Each number is 500 + 50 x the weight over its row's rms, rounded and kept within 0 to 999. Layers, rows and columns count from 0. Numbers have three digits each. The size before them is the row's rms in percent of the matrix's.

# q: layer 8 attention query, 128x64, rms 0.164, rows 33-95, columns 0-63
# k: layer 8 attention key, 128x64, rms 0.167, rows 33-95, columns 0-63
# v: layer 8 attention value, 128x64, rms 0.217, rows 32-68, columns 0-63
# o: layer 8 attention output (transposed), 128x64, rms 0.148, rows 32-68, columns 0-63
q33 095:481553550404538589489443500488445562526493517441526440484467473565524442464445455470547532501602462429475514451466517470600513480510549427519599449447519498572397564501489487604533515534479572
k33 084:477481461420535484525406441478490520528572647555426533570536490532488502443410506440558597469479477515461533534505519508492580511439521518457523483553564420500468528564535475422533393518556494
q34 103:427505537455552570456436505430498582498523551426538462516474489527543431464475441458533530492608522472491497473522521460565469467526581464484596372406558539504402544507480482550547559525464557
k34 073:487474496451544550453457462550503561543556625489408514586543502494487535490358551488518503429506499498478537483423488519491562559526557520426562450525553451562528525541528574444522373525525503
q35 108:545481440540433423539520515486541453484484445566472552487519517482471557572507559578472465478391441519504482477480488553360497533452453517542415582565450536495580416498495536414466480476535416
k35 080:513536460561472464564538531539511457504432418507581426397440478461507525541647506545541440583483484487518452503486554538508439493530419474544462511520423542434494432373505510528468557497462490
q36 099:441515536414550591487441450500462586482473547463494480498493516521551432425492464454526524502611567451480493499472496435622534497539530477468588397415549478506448536551495443585510506543470573
k36 139:451464482454561530438424472487467519492550614474404526587551491510503485450342519422461556459512503534487548484474500493527585513486583550448560491475554444545482562595503485467531430515547502
q37 094:476424511473545511474405482567482493457503527427483485501490478625465549527467573496562527444460483474524655441550356553493505433546485507550516533479543515449447539504490514492460594441467511
k37 098:548570443608461489551579519542500506470492408500492503456459438459463525537586530557416352501463517493498577483481448489500452463507483491551357552471472522447556480471501540534511569541491553
q38 099:550575414480474537489457503566513421505499513522523461493413352492437551550479515562482464486439534424468528540446511559536497459511465574551615442555546539558472563434433528453552526506542514
k38 129:497545539529518482430461444533493520509541610441466561571436476571465507445353515395507568439503546480474446496468471441531560456462582464458501481562507487473485494545574445485546458552557580
q39 102:495594558373488474471424428422583401383489493502534491518474588408532532476491504549476415496477489514451526533489545488499509545483568456585555526464464522474537491451530535522567547500518582
k39 094:451380569373421529511413510587581533469578529487468489469477506522467518540522640508452571525512536463521436538426447508468595460548468493455512564494519434467489533547491516524474518489489499
q40 131:539497475535422455527520478533605402501511482579442561472476512399419531538537521526468495512381541564509474548548499530449479595466453534469452583569463505439565442482485558401481469510512463
k40 109:530504542547499522542505536474550457437420467470636473482491518544502507546532454537515471582520467418555518478516471509546416500541467402484513400511455581516534489471401481598520607482412542
q41 076:502394463560457436518550619545550433489466488577498525518518496395439515531495595617496488504445477513523528477452534490465494505521412530526431524559459545532556469515477535484466493420555384
k41 084:512506548511468510547543433500552546422499438533619438456482506527522562550533442518572467529537565460485484423562502436518477452545455456511530570537438589462494423422472517526496585500381577
q42 060:452546424572441463501513623478498496494492511502449547517444551507499553531505509556446500503472397533520500516468485557412449526466468486547383516593577606478525513463546522421463555413547435
k42 113:537531502615448519520511538510513466491391408489560479451464489518438464544594416546504393570464447421494495477415516497509465502581434438524487504494438498516538496432513571569526576529441541
q43 058:408506555488535540514442533413608520432468524451509531506462537409512385461536536425559529544540563508530532476535499489485505461565560460596540404428546540448490556455471493438570516458511459
k43 131:408483510474494567447444459503528576533546551455408539567533547492430476475379508477452507459524504481433505452401499520510598522550589518439543489453562483551539542584468557486553433563506471
q44 092:482504511453595565453457560496468552514539528432525420532528450534503472443489411423496526475565521486495511498538561459574501522526573478470549403427512506523359562497474476639529478518440533
k44 043:404479529487532570474521470524475548541506628502425538606557539488480546427400537506503558469475548521482460510484519517544628451582511415523495446516563499577557469567474440496463453481475521
q45 096:520522458449478520472488435590486607443480497531502608494485530449490484514538520553556482503507529440430445494423497585443543500528479523439391505438538446482601499619463507544475425491598505
k45 098:573532526455500488471551470541486512447471405555540500474558559476599444483544457589492564603510500507516545435502569529536447543548484465492541580485464570438411488408564484540478592427501451
q46 108:443427505442510452488452558448481537585550533464480505586606564536474558526438394456553440457546423505491514568528544501503453504536558462373393446535528463540509514467507508525525482565454507
k46 093:513492530503464498502542527435549459462480487466567459439464538510475526594625460594457448557418508523496463490567508473463455509556404408572480461470459484533534419386524506604450545510495479
q47 109:556473509484436423562513548534498569412542511461524498473450529479516498427448429507584524513415480571536505524495502480550438470489504460558492552513477504474480623514613514393523485614586442
k47 106:527445524382595568511503555401457483465554573463537444579495424513473507473447489504430510533587494451444504516463480565505562528509587515491438419513550419501469519535534538489545434477514605
q48 093:561472471563436488441510514410480500437438484488560449576516459599504512480528516532448534490510487524478521498502436638433571480503550482508495446547578516497487456630587457469424584508437479
k48 094:463505507533621476595505578606498512524423563545480473446500498518483474448505511474489464550510493509572463469441474511488400536517532358544450541468415478562500532418521470412553507437502557
q49 102:428467557481491514564490572500524528546510513511533472458493530422464531580461475509509527446581419561514339516414449502531449431610551526515552499567511468485516504454480483433512434413529569
k49 099:455495505487499507469420364536499539473587500511537430526435549552557473509450505473554522478532525478467547463596483398493523523497524504455560408548543514533486513432476665507576493533571527
q50 091:438483624487491408498453422449458450464493496499494451477492475544422419548588547566525542583520558528496603462550499505579432505501504491499558547444439482477545414489517554509613490504467531
k50 090:482483456478591469464463462521491564583620562584477507497563509461500572520447540503508512441550529506507483563512490475433542499495642501466457476449521427475430543569472539474385413545471473
q51 095:504566487435520563542484556459472460482401522524587549570504467405524531479522545506433431569547507560521496379503406439499490455473454558529447468504517526563439525487512416508578555527401494
k51 089:541523492513387511455525566523620422588489439548411466514461514501530511499619487522515470515555482432589430432496515542509514441449508495420522469485395562539531478435498484430499451541492536
q52 098:385533515468385525543495486485463520438531508424518415513479555511443459474535519495546468438503471526511537383551546450511555660497557520474408417486464514489541525485556554508551531446533496
k52 097:455560440511547575493506513411543489526537458492532438482493531550494546499564444545519496560524474452502490575412499517426466431661492490471441544508451430404532513452483519572439587448492439
q53 107:435497527514462435499497433427531559610529487589547548515537582496478481484549475487560547469502462435501471521404520518568454573555479385503560395501533489492536480453546551563394460480493549
k53 103:439367504457477495448426486512463555523522615431501477452518616485516495458473494474577547436487508451407506504535554494533463591508566536556523479533518430532459621491555506512474467501552434
q54 105:509505521471444512484509460482463465606447553475474485538548560569474481492524545414451511546425540547447433497490384557641482482477364499521482474535518519521434540532446487588507534440567519
k54 104:553497412579425457409509549476572524481471453547468595410466511555511478457576523532468478503489491388555503561456548532547416482508447542533516379481435494492518491532541518469507551441577557
q55 103:518597435513514532498596481609455427521481492549491473468546506622516532399541500490612374457511527482495492479552454458514465483511458473450578476523506470609491492559444501530463425486496517
k55 096:526510543474450467525538505449496589577452419482463537481472475561572472483514465422507579511504491556475462574503486449548367472459406592447465531544527517463454558532543409523438437535587528
q56 122:520475485598517552566538498500475436555507529499422557498456477447519457516524572546420533518515438560424583480450545484526535450478478625543462436416525543553449519490484550508347522503539462
k56 117:561546515551506456502567518475480482520436519548472568486446550482528547428493518376401417457515464413469507439506597479499538436502536611499591542531558490579541432501478500469481540475452422
q57 110:429502607584449490505501546595448520500468524534491520521424431469527530482455613498526444520533569542528459381425493571499410540501514451481568513550474466388507425456451522481493465537489481
k57 103:599528523533515481436497478516598468501472456566553453528475526433480515517467417455517504438549550497503568526495482564474386465480459477493431554484511586455389542532539664496472543494455492
q58 101:366517548533451458539479525422551409431551520501476399491402451522563539492475466496511527502537563474524513616584524452509532540542433588543544450511515486516479406518503512496453475409485486
k58 099:521489510549510484516450466484535545491462543528509514457603502563504518574498506493500415519511537479508439449392407430437477467520444563399479529561544456526602578606481497568558408450496531
q59 106:532420404535521442546536584473535552490509553372454533505510542530413521433520490497496413486474620411608497475508451472476564474503494495487531428500517464472568485473496538585487516432444457
k59 103:374606543474500554462445503508523588457476482431417441583607515510438475482476486583473457402473515569468510535419490458500503479527534562512458536467480547570523571548551487464454509490571498
q60 114:439571442471540532562470455537496542562597462572468554484444483531494440465558543455458502381535522552531538482529369513388524564443499467537522552476522496494531502454533510372492471526533455
k60 102:487519482518498503495466418517402408551451613431419535627520511506579463505442481511445513462513432545466547505433567553545577550488533505428443533438579463506492517486454536568493488502508576
q61 108:549542356585585439525484503533477585500480500494486485458564565538476548449464494536496465551475472566454509532613538498561424451431492429532434463592431438446522517507541496543524471514520432
k61 103:451528539440529496449468522516413463523606545497533509554570463432436453475463548403520478466557546508569560532509471470566569560549529546508487477510586478556415464582502406475471403562535504
q62 109:560454566506548530465486428481469453553490438394506517515482419499564510554485520549519487524597567393550533510536455532445485549487505461466497658390490476489564491421504467499449481499564539
k62 107:479473495495537442520507490517424466486526510478464490545571430492566491427504527516526525476501486546532576505592534555337508504366491456459490555498487516494461546572482559636491526578423467
q63 123:520542519625488527477496463585502523465502504532536560545495395468569473512517509480498421445468532402568518416561483432522558459392487558520510491525440495414454480529526548476514451434538618
k63 113:524518513504471563484539522462517455468452421445555583553500489454524535548471586547549455453464528423488536530474417539474397464479493535400400551477479629493530521432499435510514608473448505
v32 078:487486517463488562459474443494483452687513499560527443481531518501473424523483464538451469462552495460509463487553454587471496398384521549461523421543567448552585508438467546571530500519479490
o32 080:491495492545370408401517329546506505502460461508517499568422541507465457520585510531464507559589463526520546519549451463496544465475514529432473540496557559522442500597489467505482527438529521
v33 090:516566610442520548522560622469456547504511488476507483508504521550513391498482545473486408499522532450495425514427461481461525473431499517437503390438527602426513518498498499469522457576415583
o33 090:412468564481407603514445499531580576481476529474570487449509522460496378539475435450514530494544587498491568588521445420523510519489511491462540510470562433437564509543517439522472481506390517
v34 091:484558488474482519494393557494565454574489475498460397485498586602530548543495499466514480419431489455475463574535572493493524551446495444507562501462499559555452445494404474544480484599454610
o34 089:546515492387516490476419470512570439440419476507555420521511525482414494546373530525526530489480561483514620594434488430508493449427466454505489583504472564511504524535530468551506505551549572
v35 098:452545546559500460449472472442547509583473503505468432473549552530445545522507434532439531443479513525410453345581551540483505507531494437518480466625528484521474474624484476531481477437484575
o35 097:536550450522449452441587440508437387512415557495399553469543556492466551572411527506549522481492474495463557432486458532573480493457518454515486457464513616470478425540544471532505493435568568
v36 095:490584406493498533428555514424424548538485530479507451520452508452524414498540544484589420568509475528534511591585470514528491519474513562551363498474473468536500461469385486454435455436527494
o36 098:501521554534530499538526449524441410479533424490580539527407379375511460529536546556476523441471586514489478501498461492418554527519480514435450589469573460477558525484438491433525569476436471
v37 086:458600510451500434569461547502510386538499500491522494517489484473537511527501490427557493386497543429439421633407455506500501519490495586495512564468502522509465543422590509542543499511589564
o37 089:458512497527522513548366538418534589459492443520550498462534506502552384555435460563422497521478527500524459603404534465470517490512518504530429543486481544523404565442503540586480522519582532
v38 096:498574403463479590503483452487519530529464498583489512505500536481449512559501431504485549458503432399375584576480546446531460520590468459487442536510572544596441452532484509517477489495518612
o38 100:491600520436531496461503395456530484516473466456480512551626422505486501518523487645506488556475529449487577490390524530501444515505410559515436557487502538455543556440491505530563521494594535
v39 090:468479391554563510540520494585467566539456542465437511519449529468444451497544606522530524457552471480452388436476565494551413452531489493480495481532532562404561540458468451550551531430462418
o39 097:503409471481479550594531484490445456556576483455448597465504493480513497446565500441467552597492473410447452524534401469533363531483453464498537519514588525497490581518516493520492601527543463
v40 101:487461482475460546490489520520478441507646475525531503489473554456474571473476526476602527597433436523509519474488524469615459511462460470562481442528539507549482601499393561501591434533421542
o40 107:552456484508504465519557431480473481551501486396587438546458502464575502478501561497535471597445535483476510464399478399476610483442436569557588536445416469526526572551491502456498434522479519
v41 085:527559572538477555452406502531455527524481453475483430455446514550582484438464445516464561453560531459559574544585642545491511477539536480530524461545473519499431508457613489568568554544475529
o41 094:519512572521463492452518507464573415463428403533462385556492565473452489497554479427538605574498516459552466504579538565610513449515524476501494512454454491533409461528508447512546523496445588
v42 102:469571490466522493472445519449557484511481497532539450481501579512424541534474542442548410471577490499439464511477446370448516446451500578618502463439504547571564533543404535485604458503505540
o42 104:587483518432526561408442378460472557513536485450587548578485549446507447621474534514552431513509553513489527548409497459435430444520550467549497544421535518475463530577482489542514482509517465
v43 107:532470481492465573504531459524501494479568524535498426529471414435420446450520492556603548594465496400531417425543543509462474525516515457457562448505438516489473474485571543525456533447498345
o43 108:522409453499540445504582471622553550492526486583374472475533420504506575502552452461423563516488545536468421498507448521560468524493384556502585476516535445548499475514467518454488482430487463
v44 094:444433351479490531501519554511531644506485506528432516496434487484594599518521564488590486436515447383492533531478534496544497464570516424449576487510511480501521503435518486495508510587523501
o44 090:551519417384516564571422559499617474543493524420425456442439480516512487449600536555470565499488491411499527583457476488503414459515436516459514501487544495548486515509501556550563527575457504
v45 088:534458488514470540570487396517460493520484488577459586480544466462564521449479496518409588551511512442449500458466526543457519434482472548488541566491526464440563384562519604528435548625497516
o45 093:475502489529420495461496526482536571543457502559445486438496478519483626404592418495460354465509412570538534527542495477529416499531496498438510482593476529472530548472483478515532466501581586
v46 085:519414495557514472564414517539569430426534487540479493523501523519409491540522510530534464469448539447494501537367444503529436577559521547406574489567486478572468522429559530444599545481502451
o46 086:451448396523557484499451549511490585460548387457471488513596548631496490487446548554492527539482507482468453518474491474477428470486474503544498446491370495609532514467542517496514477483550382
v47 100:491537442543482434459441486496517443334514511585507490487524504541429449516507442510516527481561530501493467522485470531580468498530519446544581458566447406460489536514549616615471429546452517
o47 103:475499429563488544552532461467499425550525389495496505511481494576489600556484427485571516450554517482425492507442603483553490466473497554548468463525479529561428543619473489554440379474479546
v48 093:505502519500531470487498517486509373497449523593503428504451502462473397542519480454504522477484438523505592600545497501559420506488519538527516392588573526552528570408438427580464502433502538
o48 094:513546469560608496489536399480416406509504408444613512591519438560464408522508509510447588627563528476503494448504481456474493523446504562506471545508432534521471488531464489502468557513513508
v49 082:495491582436506492524494554538456444527479515474563449491502442503488416539504538384499367530608551593467485580457425517497497484521512531580480453508493461528440600463512513442454483518607520
o49 088:465491555549523551492401482467576504480513420413587517477454489503570398619456521520527449501601559560521451500535529506403545612524494500495465555465515457518422479512506493445437487476462540
v50 104:472538387419521524561489507510498559566539479571510480509491484432494477542511583475440515424539503501347499451419512539525512551573510479474487519587484459440417539470569582499553488600490516
o50 103:484525474495381562526403493459611561547442404474461569382542553543572501521506488523523500468423525459502536422456507508456464534472408522514507488472586527573489559523520537531488525482551577
v51 082:498507537505537526502444542472438485482450493514551558486460487507470649497472620512414508471506499482615573559498501403493478549507470494454442571505473458430468417469574500408532528538407533
o51 087:513521573494490539494454560424441471470481441499556510519609570513527540418509502458466459509465455536486480558493583474484519441551419421473488465502530419552618441396522567545541482592459449
v52 093:461563560425487552501559484482410504631562486503503432488465532533575472444478501442477463534472568453451461389574525468486514436512495499473469481465620598479501455497563440538579535537516520
o52 090:459488631490372506406471451492602496547481599518476462452480501439516452581563448484456560568452566483486517524554443464557560532486510461438577489443525519474475478482517476519536567485503577
v53 098:457548442443482487539523519556483539511502510525493592487470481431588596398505550494495601502466508429491394559588514514485501497409524514494435592523477503488511496460423541577511590489412542
o53 098:540486479547522464594529503390472566532420531569520483498412492420497526392469464511439514495450442535529446505427485429531516488529464431430536539549589511501534561481454475581538579601510490
v54 083:542515458468537480437485493540456520618492509541493489514479557441506444487513586521482451586495526543610520570486364578449475471453494518478449527421524536561536501467340522517533473515553493
o54 087:502489504472423458440515472536458499511557433504580510535368548423457426507548525578498474501519524543493492515494463474451541454510568488440500592584510465501578555474459493377473625534496435
v55 085:502551344511508575505435438465574461546520497522535443522505511408564569526482498539505496458487477533423543519558470535516489557541489545501474607584458411549484400501518553560466419490547487
o55 089:566559449467497455494480446467471421529449434552452475492555489483531587532455527564440489445405453530510535468467484555368491440495502539489424571526500532589519534504495571485555493424629484
v56 085:487498522541450573440504580480437566455541479425488462511434485456500496431501504452571452512519525454585539552510551554487506413654497463562529470427491547477512549470595500431570452481569549
o56 087:504510531485519537494518534494608497465596492430413427438490488476533455539585491445534547498513559442478416604505480541521536458569532549502522559386463424488484450505487506408499520504388568
v57 091:532431523501517493520522492552545520436538517429531611500457470555542534468507588477502484531394469528474502449558484491445446588555487496516362474648450439487500500544428470472527519482584536
o57 090:548500485544525412556532598426426487521462565509512485438537442508570512494418567495581490529475463537513423387494455487400438517481451466484487466535421458496624468495505576499526506532508423
v58 092:488478473509542455445589501528521529494550526563457476537496473494369349508561500507526460472511481472542457541462497571489518546504438423459576435405572608485504503468516492475455452507613469
o58 100:419507487452475523445499543673555535484583500486445575422478428543444456538550480498480556482565578414468482529429483496541506523490459567475507563575509522432478529497490522489384507479465459
v59 087:495534509483517508522453456556495375449463519470516523474486576487451566527524475499542461560540437478494485466418544459656446435485531511579545539536521433407456529522571425534426400480496496
o59 087:498484522569568520649489495471455362552515452430556480537547494513524528558512468462463372583515446438435503495506474482556518503489448543569466479485493501499395509542524489471546409519553519
v60 096:476475560546534536622499548504478372568556537517467434518448486609498428446524437439528494537456526481410474522476537480534463487475483509487441540568621517516501448416547549500463572465502447
o60 100:442505536571550442492432521539514485497529460476572492543569396512547518484487431504418533591494484545486494550511413433512510621493430432472531520466384514520479546461545489579514573419559515
v61 094:531543497485479527588494474443481530558535518550493535482469459439368505492506533519553548525493542520492471593466560587560532532503499418497596520529430434423465524490466574443431488567387419
o61 097:489422384530551505583513504540541518474487439475580544440558514508515572430542456474488449389452458549524496517456533503515507500482326501499579521545527566545497572495511490452455452507442556
v62 093:586487436502504487533427492488522434481472487416485449557496540538452442542513503511470518538510514579526524386434532556477494499612509549549516414503415488585514555425548374505543467473555426
o62 098:498422462483552503513496495538504463468596430528499476544532521580511428567502604468597477491469540445512475452622467557438432450482540548582533496464420462549478464429496531467465531413576542
v63 105:462595443480459480486494527475520442502536504652473387491495447459582483488489433427380550501454533512516465526577510569450522523583522482557501515500477514535482574500601528589463480501543529
o63 098:531553443508453468412500422489585457521478463598451459487450487553538503559406402497477570435466568485524474476455532522538544532548560553529484535468473550521449445499418505515462546520539650
q64 073:493468526435485541466537510484391410506430467465572541485516375606539456549544580561461508468449497437414459529545484565560542524541526518596450527554471482517450501503506482503519543426587529
k64 075:505515503465605522501545472442571478560454496443563534519469451418477504464497472542473516555496535491534353443446519458481468499439475577376507471384520541467506539535521442618449504537536513
q65 103:463609480488498498488564439514418541568535517431448480514520527534509539433492484483522519487553452501476611513561532540463480405586525509515585528422541429480497442566526471379568485459431575
k65 111:422508535528533493462546486392554554445566496576477504553539594456535485429510527466480436456510524542510402471422429437531466509440461575496525434614525511518487548560541548411455559495542521
q66 095:474523529483544498465507501574460495525518530485556486571513385447533511407512429434490572470535500581511440486564527448513566608552544573468586551415556428447463447459431474522474549461440525
k66 129:382489567556466501474516504409615550403517515506447449594526583426544519428471547485530502494502552560502504443420462495481513474486450573505501500537558512514492539568482463366507515548542461
q67 131:519406518471500496524398532387581502456460421521558485437494573493558507603521535498474375568471497456500438553494556467529474505462462480521466497537476586539542522461520573554465464568525415
k67 085:553458462545516393542534464500453484464501460551538508365443434536559547475552454503522527572565488520510434555457633503476398560508508454486474413513442510515522533403555518519469442544502500
q68 072:501565522466399524526550520461532525545538455451468435446516651477524548438526549472521420491533521532501578505464548547450416389545438439423496424507466439481566445558521514491549494505524543
k68 135:584523453462504468517478462501378484527450527554529531385479429587494546527491463518487488538557509408508447583518523457485455472471535334521507517500433526490522471413567564572538481529477522
q69 090:452555569473457535466475570423584498532491442462425568492577527428467502438467469527527503489452516498522456426552419482510475519435483501568472577512498593485397490574521499516580550592470406
k69 087:541459533434468447511503474552481414434499559453573559504453551485493505555505532426499426475531556478437554554413458509499573495417566563523482404617596473445545513493548490446520479524426531
q70 096:437447562492526526422548475571523460479494505484555519495453530545459445585483464496515480637504451462490432578549502439521477620454506608544506430489515404457499516459432522434456503578462520
k70 088:576553584538559558492414500475564523545496493414559528446516484443503457479468555455590503448464474436466482456454492413422470592510568564433502489424490508541489616398489524529479494545511499
q71 097:571492463422493503479609375602419481515462537441499468512493436565598575505536469491461512501498442498488467501495571572462538447437542487496507588537497553545588447434454505500514438449463465
k71 090:456600469461512492488490512429463605489560493590487440510521540488484542581506569551547517473465431477483533490634532462558532464503428565455461541487441466455545556550466444544484387434505559
q72 090:408495562496486438522464573481428464469540484515514464495526407510512484533512529499562508432515571499499400460505460503501496504438442365582501547511563563537427559414578483590528548511549578
k72 092:477456531532471533496517527530513447490492548506478556494503563428575455564529460440488503519550514456503573591492631477422432399480513577468486445497458560391510404455399491492536455541516443
q73 114:497530464618477486473589453518459524489457521479450539515467487592465509490491567520486616418515432523518584424429441556496518428573459438465493522592515460529473513583553506407506541529512569
k73 089:388492565571470519472405470451564506527572508521485449554526567468513497462508458547551572468468517497524507480514538485563496494633464614435444523425552527499541483564419468530442432520551436
q74 120:506571478506478502498523437551428541529524544488443525520482574539447470454463528504507596390507481515487601458511477556466519471519509442494531553507537393512437441590533445421524531458445654
k74 080:436521579518442561459549579497583532396475461463490499557534605411424490500512492510486478457464485574528520453459445481532493461542487646452525542537518526505527491627467472438494550472529457
q75 096:475508493488557469432467479612520498485517527521567512527509447464504470553480403468446562507512577526504400507561535421526557662428510556460564542513503463464421526507410480515407490492471466
k75 135:401471576537491541423480549461626534426483503449444503581576596442486461445471573499498509470462522541504497396476454449478523541507480604504549462510557521548508502563470442403459539502511510
q76 145:538475478492435505542509511394553500480470412532546470413504578523522545552577539537540389578500443423513450536450574518500415439514455415572448506527478548522572469445537588519494532519525464
k76 115:560533485509472421571563458505456478522542415544571481372420455534569558537570450536515527581516514506511460550470606539438447546476477426479397502508446461511558491420531515524468440498484484
q77 082:592568625479375467455554553499465453558521414460422487562476588561493542467532607437452462461580494493518547485513466531555570483468554564502543474451465473533520491445485487455540502492498517
k77 084:599500452460534569508465498428497551474540523419412422492475528536436533475456488489626430460539487560487480455397484462483479492521495508443509483623542474457500542587564531431494447562470561
q78 083:597531508434474524509428504626473585473419500431451489544441506501558486593482526494408465478476459477517521448525482560446559416441443482492554553457456531592437446551511571526558527486527527
k78 074:508439495552504440540468431515517564545460456617455433479423629552381477593473532505529452510525460523523512429572562471538485448559505541506558508452431531503481486481474497404467488469450552
q79 087:484362517457458444528568427412391432539517528503466517468566519539495498514531526565561421502499541502458548542523517512464483461626515506521452565470491569517473485501563487492475424372544527
k79 081:422506358430510484527401575492480576501493439528393471550554454523523523515528440543442512511496505479530590498478511487596549515494479467488436548533508566410438541543444482543598494497563491
q80 089:472495579403522449519481502516495465475442548491548371428548577532564504539517491471510456473552564535448510557540449459537495486346467431601527553505442492462495558545486516538563446503521568
k80 083:460494448503514448521448409458448506411500518518456564479605540587522437631483464532502496474489482490516503455522561391505486523500496492501574442546371519587512481495517584464467546507594512
q81 097:540432507472513532504480419518525474501485513494523437473545556530566494524518454451431401543451521353479481559472615525529514509510519485560557565501442462515490423517537551530599434393456570
k81 084:440498435469599502496454418419494533518398562569552397484507482551454529476558593496461498480534510524553586479517593407512478600481528457470518417495473514530489556471440538552443528477540494
q82 090:344410513468497493595472492426532463585449520538496521471580516456444442492511468585556551487515546538559526579425392428470493467558478513533442539508482587474479487511492517443536497480515450
k82 081:444507416470474510469492520533468511371567456532537528494484473507586503475494473446395536521441527455489599528500522528619536482475590420541566476590594514481469471469493541524587527477505425
q83 092:523488450466415542454495473530508494528513480510524526490518606490448500510495495444472552585507536411640530519461470451551529482415476464479487519545447485524452575632504400450579514592483566
k83 083:605492547451569491555523382516514566429480530499445547423541644546492502491456567524434412481507495490497464459476462472467423547450588439524452497457462518575525484557512519461437518479449472
q84 095:485599406609460519497469522446491562522505510468482465533479403573532492531481520530492491479590426434445502497480439550508483450530514476558484377499480510594490558516466530525541630577561516
k84 080:548432469524540548531484518558473423547599531488440546543422539543535483451511446522550500539395467509461416433475564551489477454574515574469483508395527523410533437525494392526475503437513561
q85 088:568442474474614510542511442563497518482478518451518523529473384526522535526504449477491542566488421532496487457464464516524468480442479548525564430476479498374601459407552420502517415474394508
k85 080:457601527549487495487560434459557495527473470625554420557465496485452473498496470531513517370500449541536560513587475540486407486505475612563559568430536472462478544476462527540459459441485464
q86 079:467515355456475455475457436491577494593553501550524533496510467531406568496478425518533524543548473534463502551524499419447433549509532557590467496475482495394535573530441555434566456496558521
k86 069:487485552453453539443578574489535505539575490442539495452499467489559414535553440436479551497481531456500484492504463537542454525507540467522573448471656526486455482547448424569442553496391598
q87 089:560485496509579531493401516472509447490549487559608493419575419478557513483471474427422415511473476449512377537586452561498517548493515564615545533412491520506522552513529538501517471521482471
k87 080:450450425601581433518522552415507498459467507418460581542450570503545392530545520525493526469544517470512506464458423439468417488460494516478444429444551590514453527427436490506477433466556481
q88 094:591465525525556591433494531460493467495567515414593430433537419459468433504521488550538470424517512520447552493469432442561490482477540437600480488422558557472551477458491522571472506506535604
k88 085:534490542570435535536400481431447418502454529456473584618467476490597535482527475506489523480476522548452493529454488474537615516486492463471437496506455486481495500520369540421561600524565539
q89 082:466448590512495515433565535503474420538434494509457582552463470468489496495518579604606478613488444450447439428565515534505511567509542526444469452462479521448503436410513548498438508492493413
k89 075:509532486480460523489472508465558518569534508470513428567416468436438466495463501529540529524475565447475575535464520508436601569456562569458486531499556450428475600453494452539548397624501421
q90 094:415439472509553480560387473436571551435474451446542468506546531422574491589481532572485487490467536499540460550456513430530563476492462603571605531428517552503553534459537519525509513443475559
k90 098:440457485630480479478540462521511548478482522569465509525413453569523558432541424458415545538516461521472525463417475486513486497487574457550584409550551534478557583392486573498446524480512552
q91 099:519409569467481447501610456570474426501452479506495604512435518574494589552493513498492529529545535521515558471503509414542488531465490551409506432545509456446540587479500430449483430516405415
k91 078:514563524490498524517423438460536612442483481436491430469508503426450549513454467478627444439509491505570456506576441553417378515483528478513527548441582497505487495563577566570462474501490512
q92 093:556498556373506567495545455516466449511573515411477549495528444493484475537507553500482464546490430442526548554432455596574520404462498432553467537446540547532565433484516505434563423533425534
k92 079:528544460520517515580388466487502548480583421565506520519454583560394553488527614571501489437494490518454563537455492508525487464382474530508502524505465468516510546567404548509551436427453521
q93 088:511465672375454452518524567545442440474497479582475580505482548489522524541492605505507466585504546495529540453472513517512528537506456485486491535490521441516475515533559436374419531523546474
k93 077:485433416527517506542396517540508633491448435524450482480535618501421455549434527501495460525498572521552497483388504480403454472427552514552493553560470514556447500521546530469555511549511451
q94 100:517471497599489450477586492593461455503475515535452531533474467525409515428531503566533582463465403506486565482522500483426491481574571408488453494453431571525510499415454572570471462454571439
k94 101:480541529449423532462472499505521466540510476467445401515476466474545466495492454522498570518465501459509531539632513625607624511472467506488405606509522494493448512587458469539466415502545487
q95 095:550508526551507471488552515625516399501594513530514496504484478612482537426513564424504511483533426459487583539478544431553489437516459366510478491507456441514511436552452465550539477567435453
k95 087:476487582495579539545480399415512472422429495492456461444550477517472491526513526487535540458464487510543439556520542612490540500400452434518485533393441524611466432606515551546502506484528502
v64 087:437560515526627516537487506620478499509508504585524524493466407466601442555474425496513433419527575524430455507561563473471542557447481493504465531469477473607491409486478536524502462513496431
o64 090:458448554584491521464505462476485415451486448579559578536490519455459510516465450472469452553502534515513383471479552507593480547413468492478489512670518589449475479436513531524479490572492434
v65 065:487587542524437558498543592501496591594541491521549517511486535467497498423511471490507485447505511533586374406456529421441493548479461488515573476347563464457538484527515495542552493480459536
o65 065:539501478501546448529414582476553429564448447434460489570510506538457449444508464407519449490426513491507390537475475485474476506414517521485604511495552598449476577480533553543500434565591533
v66 076:479531350445533455463535447429452513615474528524530490478489493556508554439502470461560496530524582527451491520486498506547509485612531467504533432575554426518466486409537447557568410555497458
o66 078:536390508437588469603478532550482507491491520591575461432508389556554504559503490514534518582479482479498457486556499432582517510418582528513489471439496544456436531413489511564418465521475526
v67 068:485560427419568472543448468498528470580398510528549561505540404482467571491505520509593487543577567447451441575479522470521515489533513455500509481631517451530492447434431493414481508540505421
o67 068:415415512455509417512527448490399478496472493604541486389489474582473513535545485549562489551495508518489407467586526459509531606497587531548456517538508496429517492421536476470439401505485512
v68 074:483445476489573517481516429547523464428476497486539525459500441449453445571492531505519520459549503407557433573555448483426507349502528508582468535517460535456525400556482559414500412492556537
o68 078:407486506514418517531505376532431509530511587504421502522543549470506483487525471607527458540524550565486542486554523493473450484577532584494449513558576493454590433553485517368479472435494487